{
  "head_dim": 64,
  "vocab_size": 1024,
  "hidden_act": "gelu",
  "norm": "layernorm",
  "norm_eps": 1e-05,
  "attn_scale": 0.125,
  "init_std_down": 0.0,
  "beta1": 0.95,
  "weight_decay": 0.069,
  "max_grad_norm": 0.5,
  "schedule": "wsd",
  "decay_fraction": 1.0,
  "train_tokens": 126600000
}
Each number is 128 + 24 x the weight over its row's rms, rounded and kept within 0 to 255. Layers, rows and columns count from 0. Numbers have three digits each. The size before them is the row's rms in percent of the matrix's.

# layer 4 MLP up, 640x160, rms 0.16, rows 507-639, columns 96-127
109:075152082121133131106110135157174127152127162102118071124148121145139175162130129134104097149126
104:100137147138132150148137115114126123166140096102151141136137090109076124117065097140136114121079
113:167131171124138128111097137118153186142157118096092125102114133111143137141145138141100142102126
087:151162151152143122152112155124139114098114101122143135176137129137102153123135132132142118132061
092:099139138082081125096147150138129089127117145109166188108154128123153128106111128117155131109144
105:115144105150134143090124147158153134141134144159157097154091156101125098139094201149138135141129
095:095123128139125078118111136120063131120151124138161145097125127086102169126104116138106140147145
105:078142165163104142129115141119135118145137115121140115136133120151153158129140141116082137119124
095:154141144116149131102104117078127106161123145135120104176139116112113131103140153071124119108111
100:116125161137120110195159152197099126153123176181110134149114136171155177115130113145118139100116
104:114112184150152118080155121125080126140153146143145148154145077113121147159086117114127146119140
104:141182154135152114126132141136145144142178130091092148101108074149081126067109145071094128130161
097:150150123117086117134105142120160120138153156129108138135139094081130136085145082105143167124137
094:149126124111180152157109144164150151133126090136174111121132129152144117115108129161124125126129
102:133080131124156157123154127139138107102146141134137093140104141101116100175098122112114148155144
104:089114102130110149122111115171130168152119121050142177130128106197131146146132092155115150147135
099:151146128158084152125136120114115104100150120152136164131141194172113100078146143094076161139117
104:111178142129137144126116116116101167155153087096140085123153140097126162122089129109162120103112
093:114135122117097121097131161124137139125109135156122092141131079143074198110107119135148101133109
095:100174149142145159110138104181127114149128117134114137136108135122115187144130136170126130114145
102:149101136153131110113135149154134104137139148128140123102166118125159135089126119107100117169126
092:128134142121144174130108148073144100143163109104151129133076104095122113127135127124089140156135
096:129147108065140077131163164102106140157145150134099121107106150161063142133118148107112139124147
100:090064103174171144101135083089147153131133113150142169097132124130122137115118132125121121123111
093:103125098109157128108111120132133085138148113117138161109085150087099115103112070139115131110114
096:145102110122144108153091114122127090108162178158113108119183153172104155133150112097113134123132
111:122157138121141111137127145140130156129146155091151147115122092104142121123153137151146129181082
123:084077094108144130153119160139175115128157103106155128138182125141086106104096151187094144123123
090:122118112140134137112160184126092176149140110115175152116095163155164137112119120117138140138147
098:154118128135102126169151140163192091150133136153129119096155106132128113113158122164118115123147
094:152153165136176064117133169115095140099153145127150111155136147117155152179138101127148113145153
104:121134129087141088141167112149130087132127143120162120157111131095150103126098134136178140145107
094:090096118124127151123090124119145154142140117122129146133133089150102138106091125101133104165157
103:156110135137133203127092138147187105123132076136116143117152140096110130152120138082111124116096
096:127149100158123122103124097146122118112106134130163141101174148090095135130163104127122140117127
100:094089114150131124115124147148143159160117101094112145090113121167121189104108102127130137128135
110:158140153159173147153131086124113102153087109179136137149136073124106120120056141125093127127152
107:155149191140167118088145118177120131148142128108133112144127098127117168124128118134139154071111
101:180193134071171129167130132156150106134126100132135142127124131103106115153154126128143132096104
103:142112160139091100070177134113081135175117143128120141129135121112156114154104087143115138166141
095:131105105084187166089102114119160091139125147162085113078175143122166131158151140136108108108125
099:114098106118139161133103151110106121092085137147125135100132106092113176143132145145072105093147
095:104176130135122109117138093124109137128118190089148153102110109080122127162088140124077157126171
100:168165142112186100138105154142147139119153155127110123151177145131126151140102111152141142133111
096:099117129149128124119145111082127129139161100175145069147125140156131140128151088155130125133091
101:161128069145144120123128065105118111145120118100091125125114126080107123120139116177157104157127
109:117148155122099131109124134118131126103126169122139105113105069133152149111157157155101119098089
091:133130137093146126153134109091133106157139180114117149140077162082134076106101147132116120130142
103:129146119083169123130141107129090135103140100146102158100133161093153155140117105131150079116096
096:153106167096138084115112122148135139153079119130121135155141150162129102140157179151154149127137
102:143173112157101134127126132145162123169109091137071101123112095124098139130152119153137109100154
093:096137101114111157129125124089128147123148081133134122136149112101123122123140129145093132116124
101:186073134135170105112115122143140122147164128147140153104113137143137115124137126130088134106101
099:127136095133123120129124135098091135139141123134082156132128105080154105112099111163142123113119
090:156119101156119117102104133157150125138106108160141145174138173110127099110146129131118090160093
106:149150097169134133158123105108149145179192096155120141088122145123084132174095113107113119076099
102:142141148093150136112112171098114150125117175079131175128093096154129145139139133123094158132104
103:153176137134145107099140133107106176150156142202113158150149167132113111114096114150129138123134
090:080106107149147128140163118109113116179123120107166144145148188158125102153118139119118166162113
104:084106152131112151121150134121139183096130119133129123159148143093127126114132123101089145132156
089:175136137138124122131150165115125133151136111123085158105108116076137098119146100164129123120107
099:126124128103114148164162123151132127102101134163153111112101117121122133148114146138109107129160
095:158086118143132143119150118166130120127124112113072118167165134130158093126095136104096165115149
088:125107109158146142115085075121093081120102108119138102135112158100116207149122120130148102117130
098:175109144110161126116172112099127125168152114148117168128126085117124143149143129132098101149115
107:122152097131151130111123170129137126157115160103113164129121098097144128101158102122102109110093
107:120139104160120181149087114121118126105141125134101142146114132139143111139130136106133123166141
105:105138121137130140117144164122109115143133169120173115124108138122116120109112101164134129137165
095:116140118138137143078134162120142135111140123073139153156126119130115122127106149139128106113080
096:048119093125109122137119145135092092173117160148140126151127110133107154124135149115153119147140
090:100098131083124092156133133115117162168153102124127135127158151119122141139166148161192109119109
113:161109153096136140127118132114118121132093134113127141158146111117144127170125116113123131160133
101:098102114126093127131138099164141120105153100114094120079152146087137132143166163132137138137106
142:141116149132146133079133140087102082138111113137137164163099108152104110124079142148116114119120
107:091092101132106150112174128121125117155134103138119100123116129082086147081151120123103132137098
105:165166128109167108110125138149125131115119161167163147143107133125159082137100160107106168105150
097:150147167123069111093128108116146178157151119133123139077139167125149141094149129146093109146071
085:173139076135150159122129073100107138158128127087113121111118122142128132142130108129107107164110
107:136140123164168144096082147108128126181121150113113156134108118114109114156110106163099127058150
103:114142150159085088149117133134154141140114115106131151123087136113117142089125102059094109110076
099:176139098099166119155113107152153158113123159101138131113124151088132166119127134146121137114148
097:133125144116145110102156129133141132148127137127124139108137126156108164144108153152164145127111
102:128112109129141066181101139116167155146159128129130134159105131105140125135103153121160118145143
098:136131090079067113154099168129098144139106150128103145104106100118118113097095137125131133121113
089:120079138134155191107088147133134132120092104129102152118133125130162126141103138152108134105118
090:118123080173173111114085133091130110107135163076121102080082103125196112111119142117104102156156
101:124100094144127135105092115106113140167153163169125121129106123110135162141143131083081116140130
098:126107121129145132110140119102126078169154097105170166083063114109122128143130073106109123094092
094:166154094111125126124118096122142148115098146126131158113133119134134141109149115119104144136132
094:091089154136098109137115130143107118185126172172173138103148105144145166161138161110146133124125
103:106097117095107130149139101131142111134147130165139203148137138136164143132165121139138163152110
105:153097150077117136145132148130151134122096141115120079138131098156142146099125094119148128137127
097:092148136110109127111178121159085123090089149124158160130149090091193120129127165134112118157122
096:164114072121136105107095149081132165166090144173121134147118142116102081142115114155109137117094
090:141138161162146146127161123111126098115134127114065140090128074101082142169139136136102084101116
107:142135132188137129129130132113138125115154147113109115105108146106170147158185153126133152157166
106:133118128056150152141102094161119152176127135176142128114157129153174113139134124146112086093139
098:155166165105121177117148105146067075152130145120119178182119128125136142155103141181105137095145
088:121090114133143132142140176130182142136099161150154099136173100129129129145124137172116142152068
097:129131183146129143128110146095098120149167124113155135106132144120116120087124159111124133131142
103:163107144150109128127070115104107194129106171097119173095124163119116144108120158141140122131108
100:133112121125119078133086106126144122150107175136113120100156133135179127119123123137145130151112
101:104152106110129104174153139116103157138130151129126143117107155120109137087169132110114111133125
104:188154125111103146122112086116131098141100127118084151142170113157079147138105135110098157125163
097:141106136152130133134128122129109158147149125148132157173144137147159145166120094161097147084146
096:092124146126130109120159161166136094130135118100147080131118181127136115123111095111130129124123
102:119104142122131131143125097152135119179119176130130168117110123088085131136151142088124105105141
090:173091149164134102131099145147117097145139126088116110132120161138156093140139152073102141144088
086:102122127156145118093104111114138187128127096135155127141162172112138150077138132161160149163123
092:104108091137128120121129138102119073148114127190133160156094139075167102107095123174143126188122
100:097128156106120110141134130092169142097126132119128153106098078121102143131144125125094133140155
107:110150092123125139119119129148104108108157152142147154136162110173158119158096116117128128133168
093:150118099108169109174066170127151115130107121144144149130136127134157125127132142148105119132153
108:126136123119119110106087140148109143138169121130099136112142133076132078159144139151094131110115
104:112122142087150127100154076152152109108160114100153147140121128102185164134130118164159136148089
091:115108091125121126118193119142120136142090132080140157147132142097097116132089129137072132121132
104:113124118144144120099130158136104141146161134125139128123109100156143174154173128135143126112138
106:092099143116114119109105163151145144120097132096172155135119094123090139105092125128074125097115
103:132094133142143135159152148131130127124076140072096129122124115106080140182115113132124104168142
094:143172147116133123147163154119137131121145125080097135111098153113127100119087173122095113125114
095:124175129163098110135144088174153125116146083157144133097141158129164099132120139133089125108135
085:143088123105157148136128169090089176135123138139116117098134108133080161151131106190091069161147
098:160161126184157119173095135098134067165138101127121135124144102134106143149105159144151118086117
108:120149112144178129075142110093111079173137092134199144123140109116181128146094101119133137120119
101:130118164101132120121115162128155130150098106136094127133153112090123124107141146131127138181089
095:126114064132110117100142107120128104094117088088150128117114117147151127144145096146089085156121
104:094136131180159088126150108125138121126144133143115132131098167128134119092135140112085102162130
087:144165135102130165083121145152116138171114149155100152131183115133135135120120119157111136091091
103:124133119142134127151129172085153106139106134115137090126146148111114110113085090094114094113133
113:118076130111123124124084167137177139120141106117139130140097130145106110093122126148123081153132
097:138180116134108143102149162094111137150166139122149121112142114118114130081100101126105132149115
099:129102114149122113153115130113144136150177134148110120148135138113148104112205102124087172111085
092:129110154133146159128127101158124116127142089115110091132099128106117099096120155137122140096125
# layer 4 MLP down (transposed), 640x160, rms 0.157, rows 507-639, columns 96-127
121:126107122123125123174136114103141128119145116171110105143142072063174156159127159112155106102138
106:135138121135115136172099172130130118154114165127165143128123134130119154129128123138095110120083
113:133146147074118131130158116144099121118104163127170120095122129131178145103133094126081124134099
092:122079094141143123130160116135147148131158139141086161103114138158167141126143112119138110146153
095:180137138157139130137082103114105171115095157124124151109136140056103101130097148137107138121115
108:121141127160135107089129120153164151115141109142168153145172131134111123116135131090148105157118
100:103135086150112110136132136109141109093086111148120129140125133132133120125170157136146112122094
108:145068151157101107110106124116121172137141097127105113152138149165123161098124127152111109123146
101:130109119151136097091136128179093103137141132124116113078119106124156147140102140102139124096069
094:077139116118167178090134104083121143114126129149140084107077132100113092112160121097177100125132
106:140093137150162112123115133161119156105197143142140130097100140143172134114122179113119155103129
097:130166099151145121093165119139155119093182129102104132138135131148080088111135108116111174128178
094:123111145111137144124071144130100099109140105160138123130145128071128150126079103107166130130102
088:130118093146161150100125123136139161114109116098112154144143150103134077148114097126125152119135
107:126141188110135156081095131124111124099175151089125118124121113150128106131151150142087120096098
101:088133099144086134132089115076142144118152130158101141140151159146123145087104120119147134121155
094:160147108129143118127124128075050139159139137158073100123105113151157134113135125108126090142093
103:173131124153181108108077171101171090127141095105122136157141095105102108136090117126110110136182
093:167152131137159133114126155130096133187152126121149143154127172159110085149084136163141105158140
096:128137156122100131138156133171098136139167089126135154126094175109151115127110130146122124125087
110:084109135140076118135138124175108122055131150089139149108132146126113155163127136082119120121132
099:164122125145110106091123154121147120107169116126135074145066148136169071151091114124130093130137
095:121047142102127116139128130082105090123125147172146124135141137130132116165146145109144140127151
094:106143125128126140133127113128100140103147102127147114102140122148136100111145137159176105112118
110:119130171101153137143121116129143149141134109155156123144132122102129143166104104131063128134122
099:168116171126107133140123108166144108128150189130148157190134120144125145104116135116144156093146
094:145170158131064140149121113138141161126132156096103102119161131157161107115143168121104089158122
126:132080101137122110164122159095094139104117150145110127103126101147141072125105158161111115159096
092:109132121139134125117148100119175131133145117139174157147115087148092122170109118129105073133148
099:121125136092110130152152131152153107094159117136109151116131140143127070184128123141133119116143
095:126132131115127121150118124147075102132106123173141145098106121123094118131164103079200119105105
109:100055088181118099148127139116154108120128100136118142117103141119143143133105122121081124148102
098:157166146184159122093114116115124088113115108140145101129154134119156149106144063085124128135108
105:141155140084143082104163122113114132169121159141132150149116102106144138152132175134139138117128
103:142156069117089184108113161088190138105147157159124117092101097135105134146122142104155062150117
098:146108121135128088116151096130089125148173115127108145133149112123098108126114122175114148127135
112:109130164153128102157139120138151152124171105080134126113116105154097159144120151091075111066159
104:130110125105111097106189135143139140134137090154115103095082106168112160145134105156131137170141
109:107080122106095116129119113091160086097111098131164071153128155128120162128114137159102128135113
098:129136140161144151118104122108126135096084110141134148112137179111079046151123099131150144121188
095:135116101114139146155132113150127104148159135140083162099126142124181066124176130159132105111154
108:169117136138141150128106148119122109143142143116115158184132105107136124096159106131102142169087
103:108160124109183157109109124106124127149122162100136118118127124159126127095139079117148139133152
097:152113107123178131096145110169141124179169107120173120154133155131126125135108149117156142122131
102:103098126101123107122141136083164134096082084105133159141106118175106160156119135104126107151130
095:152093168177139112129117148122157147154108131164112139133129140131100107124118106129203135102139
117:118094108147148118156117152137168119151139102153097118155113107142177131107103135112118092109141
106:090150145156152131142129121165155142184149092098150113156155124144117133138140131137134117140127
107:108140143126107101130140179143167126154167118113175134136155109105098101162146160093072162175109
093:148128149126104153122108122085127122146123125116107117116162151131126136098155089159121123079112
110:144131117126141129155129156156138102093129130147136139137090175147123146118180165155093135114161
100:184098117164158106114145148172146120115131130144114135120083150120139109137058140083106141128135
111:095132120153152116120117156111155159165161150129116137113137115118115149121150158102069157116105
102:095180138111116132094158178080086171131151162177115150096126110129120149119143128117123124148153
096:119137143154121097139106091103124124153152121158172142166128153133121143085141121064149081147076
102:105089083115135112122103099090105150143098152103114134098111136149110073161144170148098175120137
118:114118133113096150119150106088113135117080142125112180127152115104108153124122155117071150115114
100:196172114145094126104138124114120095114117101112136137124144098161084088113111124133124130111138
088:121182178126135125141147092111125112094103170102145129140123116145140090129133109131134128128092
098:122115123113135122130153091146126143076094123151121117141139149105112119131176145136179104104099
092:124177121141131085136166066138134137111121105112141115122125149164122158091142150124123163156142
105:162119151135173105121139098132136121145129143147142111125101103073165131139085175096083120139102
093:104116144120148128119164160143132090146100106145106137117130137171091081141119162148087164166116
095:142118134110152113137119159130133116119130133124134138140140155132066138087120104095154114152126
089:144126130132118155145119118145097112108164149119072109125180165109106111130098124142190148141125
101:137121109149133146083109113121126120122096164095154116107060130142123161106137157157086132140133
104:146082097069122090113139128167098113123146145122130110112106130161108112147150144150168162127119
096:111093134131075135085131150120132150113089182165148139131110116108115103130120112108092128139175
101:129116177150173114141140153127144115142108173130126109147096117119137142164107097095117142083173
098:135104152122139144113117120152137172159118155143133157099151119145128127116071158089102125119135
087:123092100176125102145151135125110146142129121151127115146115168136157143147125139086121090078164
111:163103191176108132122121133165107119075143091100154118169088149120113102130123111108140143159147
097:093122128100105100135100108117102131113141072171145106134135123147102137130139117082148129045120
090:130097125114104127099117122070095106076121142111148133171111104157097053116096166134160129106103
113:185107111103110129079170079087117135102095142114070133124131090138091141132149140148143108090109
095:149092127148074139146129130097098157132137128110127168131125142100131124114119122149186170126065
097:120189142109078165087165102110122162148164113152149160122126150139112112148156120129131124158118
101:155155166121116179113151125153119137150179155111129159143174102103124108127124139109071171181147
104:080114123134140120176122122129130102121138133135114127085088109118149105161135126142129123146173
104:107113130127122172134151117099125132130136142176092129142124126130134136170113126114129151166052
107:140148128123149150130137151078148147115122143131139121147102150168126133166086119102102128118137
095:157158118142102133091123140087095084139116042136118117165132116143131069125119156123135126132122
107:121137169137133124115110122119095127180098101150132081136125093069091114152108149146131119113123
101:138149073082122152143152117111098131117072123099128161142089134133140125153155162111092131123111
088:147125158112122097147167142131115061164098081120116136139088151104146137114091121120149138149161
099:158107096110185138135141107139141062170112113108132113127084134092142145085108095135044102169129
100:104134112155150098126130101198168141151122120126116113123145186134157140150145148153088145130141
110:111100101157118107144097146135118175111133122123121116103086116137161094131095098122114135137158
100:120164114171146123083121155136139123172115081145087128120126144101114190145112117138110100104121
085:127116094117135117150149124138156120112105146134107115077101141125128132100145134105136177079121
103:120124128105110119079183135148144122138141117130091094120136151138116119084119097156133113144137
109:159126173079132161094108097146100149098131105140119149118157141175121134123107157147170144127084
087:079139074087109133136131126097126143130114128108113120133126098170129115147127148146193111099134
096:094182174149110140147120181137103090122108135129140186149108139146122107112117167092154126137069
092:134097154095106114127145164136132123149135106166162147119111156145114086127113106120154126064144
101:100147143153144091084124135124087133139119173156187149089074099119105121145167082118196145089131
093:126115115127142118133107155106104108088115135149103122092153162111147145148108135123209133119102
108:088106148126139093124134136138152138142165113143098122148115135125123150096131130135047115083101
093:121166115080114125137116067156141156168104054105095156129085127107139159163106102176130113142099
096:086146125092146119140128151137133138159135133116100119113151124139120140149147132167145116146124
103:123116129153120137176078141181121129143168108128144187130131101105117182088122149136126110144167
099:109110131121142180163133122154112134156114118147141177102139110116084158108150121089091125124127
102:088162104211137123135129124152139142163110132127139171098131143132130123131110133122103156144128
118:174123103132135146132169150140124114161113154133146112159153152134130107090139131108132142119108
103:162135119132158125139134126114117128149117156122085107086145107139152166128110135176132144100129
098:063136141112183122130150121153170191120155133119151141097184130147139150146156123139102119117165
088:114078101098119155156137127101113118093143110126149121129147156154110100121159147130139098125095
092:130104138142089107134176134155137133120136094124112097125138122159156163110105057191100117129138
093:136149076094114106168050168120118113163134181131173144099125078136102109147147114145131116137146
092:090132090112122135118102153134113139096096129149067118119098121117130099136149119165133099122175
105:143091134142125150107179089149140120133141122125113108126083157133117120095127094102108162169124
092:134117108132142109170091115068162126132116148144110101137111147141170123140066115149173132141115
096:104091129086146134143113142159125095128133136104125154114069111092146140092119146121131140119132
105:147136137130109090143161114114127121153126163114169157112116142155108199125158145153128099159113
110:122105159069174131116146122161133154161150077126164126147108144151152145152129113116142132124114
099:096165114144114121100142121103135135085149161097158153148112091155126153147118122119119157113115
098:100130151130142115135129099171125139114118120082113095176143107137109112159144123132098102151112
116:101128130114081139097093180130141175145129141126119126106162157118087145135125144133073127148146
092:128132146142124098099135146101124101152149130159138093096135159128130094135168097146128154085123
091:151119083113149138139123137120116140098106137092106119127135135177158155100118155108146110120145
094:114121142162117106127112126143151126069163132118105113113099109126142191116135175103171169097152
098:119143161124145135162145154103146144123122130113153139127111123122096169111086108137100074114105
095:162149101120119145100166090126106134136144135148120152155092170173140103111122151124056138133124
112:118098110133146109147087127158108136123086143123153107147097183083126126095148131151142127120128
097:141107156121095168149127137099160142134138103169177078168080102161138121107135148162141116133156
106:183160132132153126087137087148148161125113105121140129148129149127155128139140170132108134144106
093:150126127133111069060133132121131101110142122154144120101101098115123157097151100141186096101112
090:071156137136134157063078131102150170151156154125156078153178123140100126115120113114105145120107
100:133114119098113130134148121144135162133136162124131101139171081146210123154114108114146160092154
113:119112142101104147099146087133130114093150132098145116153126106124154157138136143170101141113130
101:089143121129086156142115144166123156122156120154094136109124115095105122140148180108076097105128
094:107127111134165120117122095148137146135174133132131119110115131126171164078147151131150048116095
093:112145124171157126116109120119159175090082078136167095103157085128164087145116152158154121122070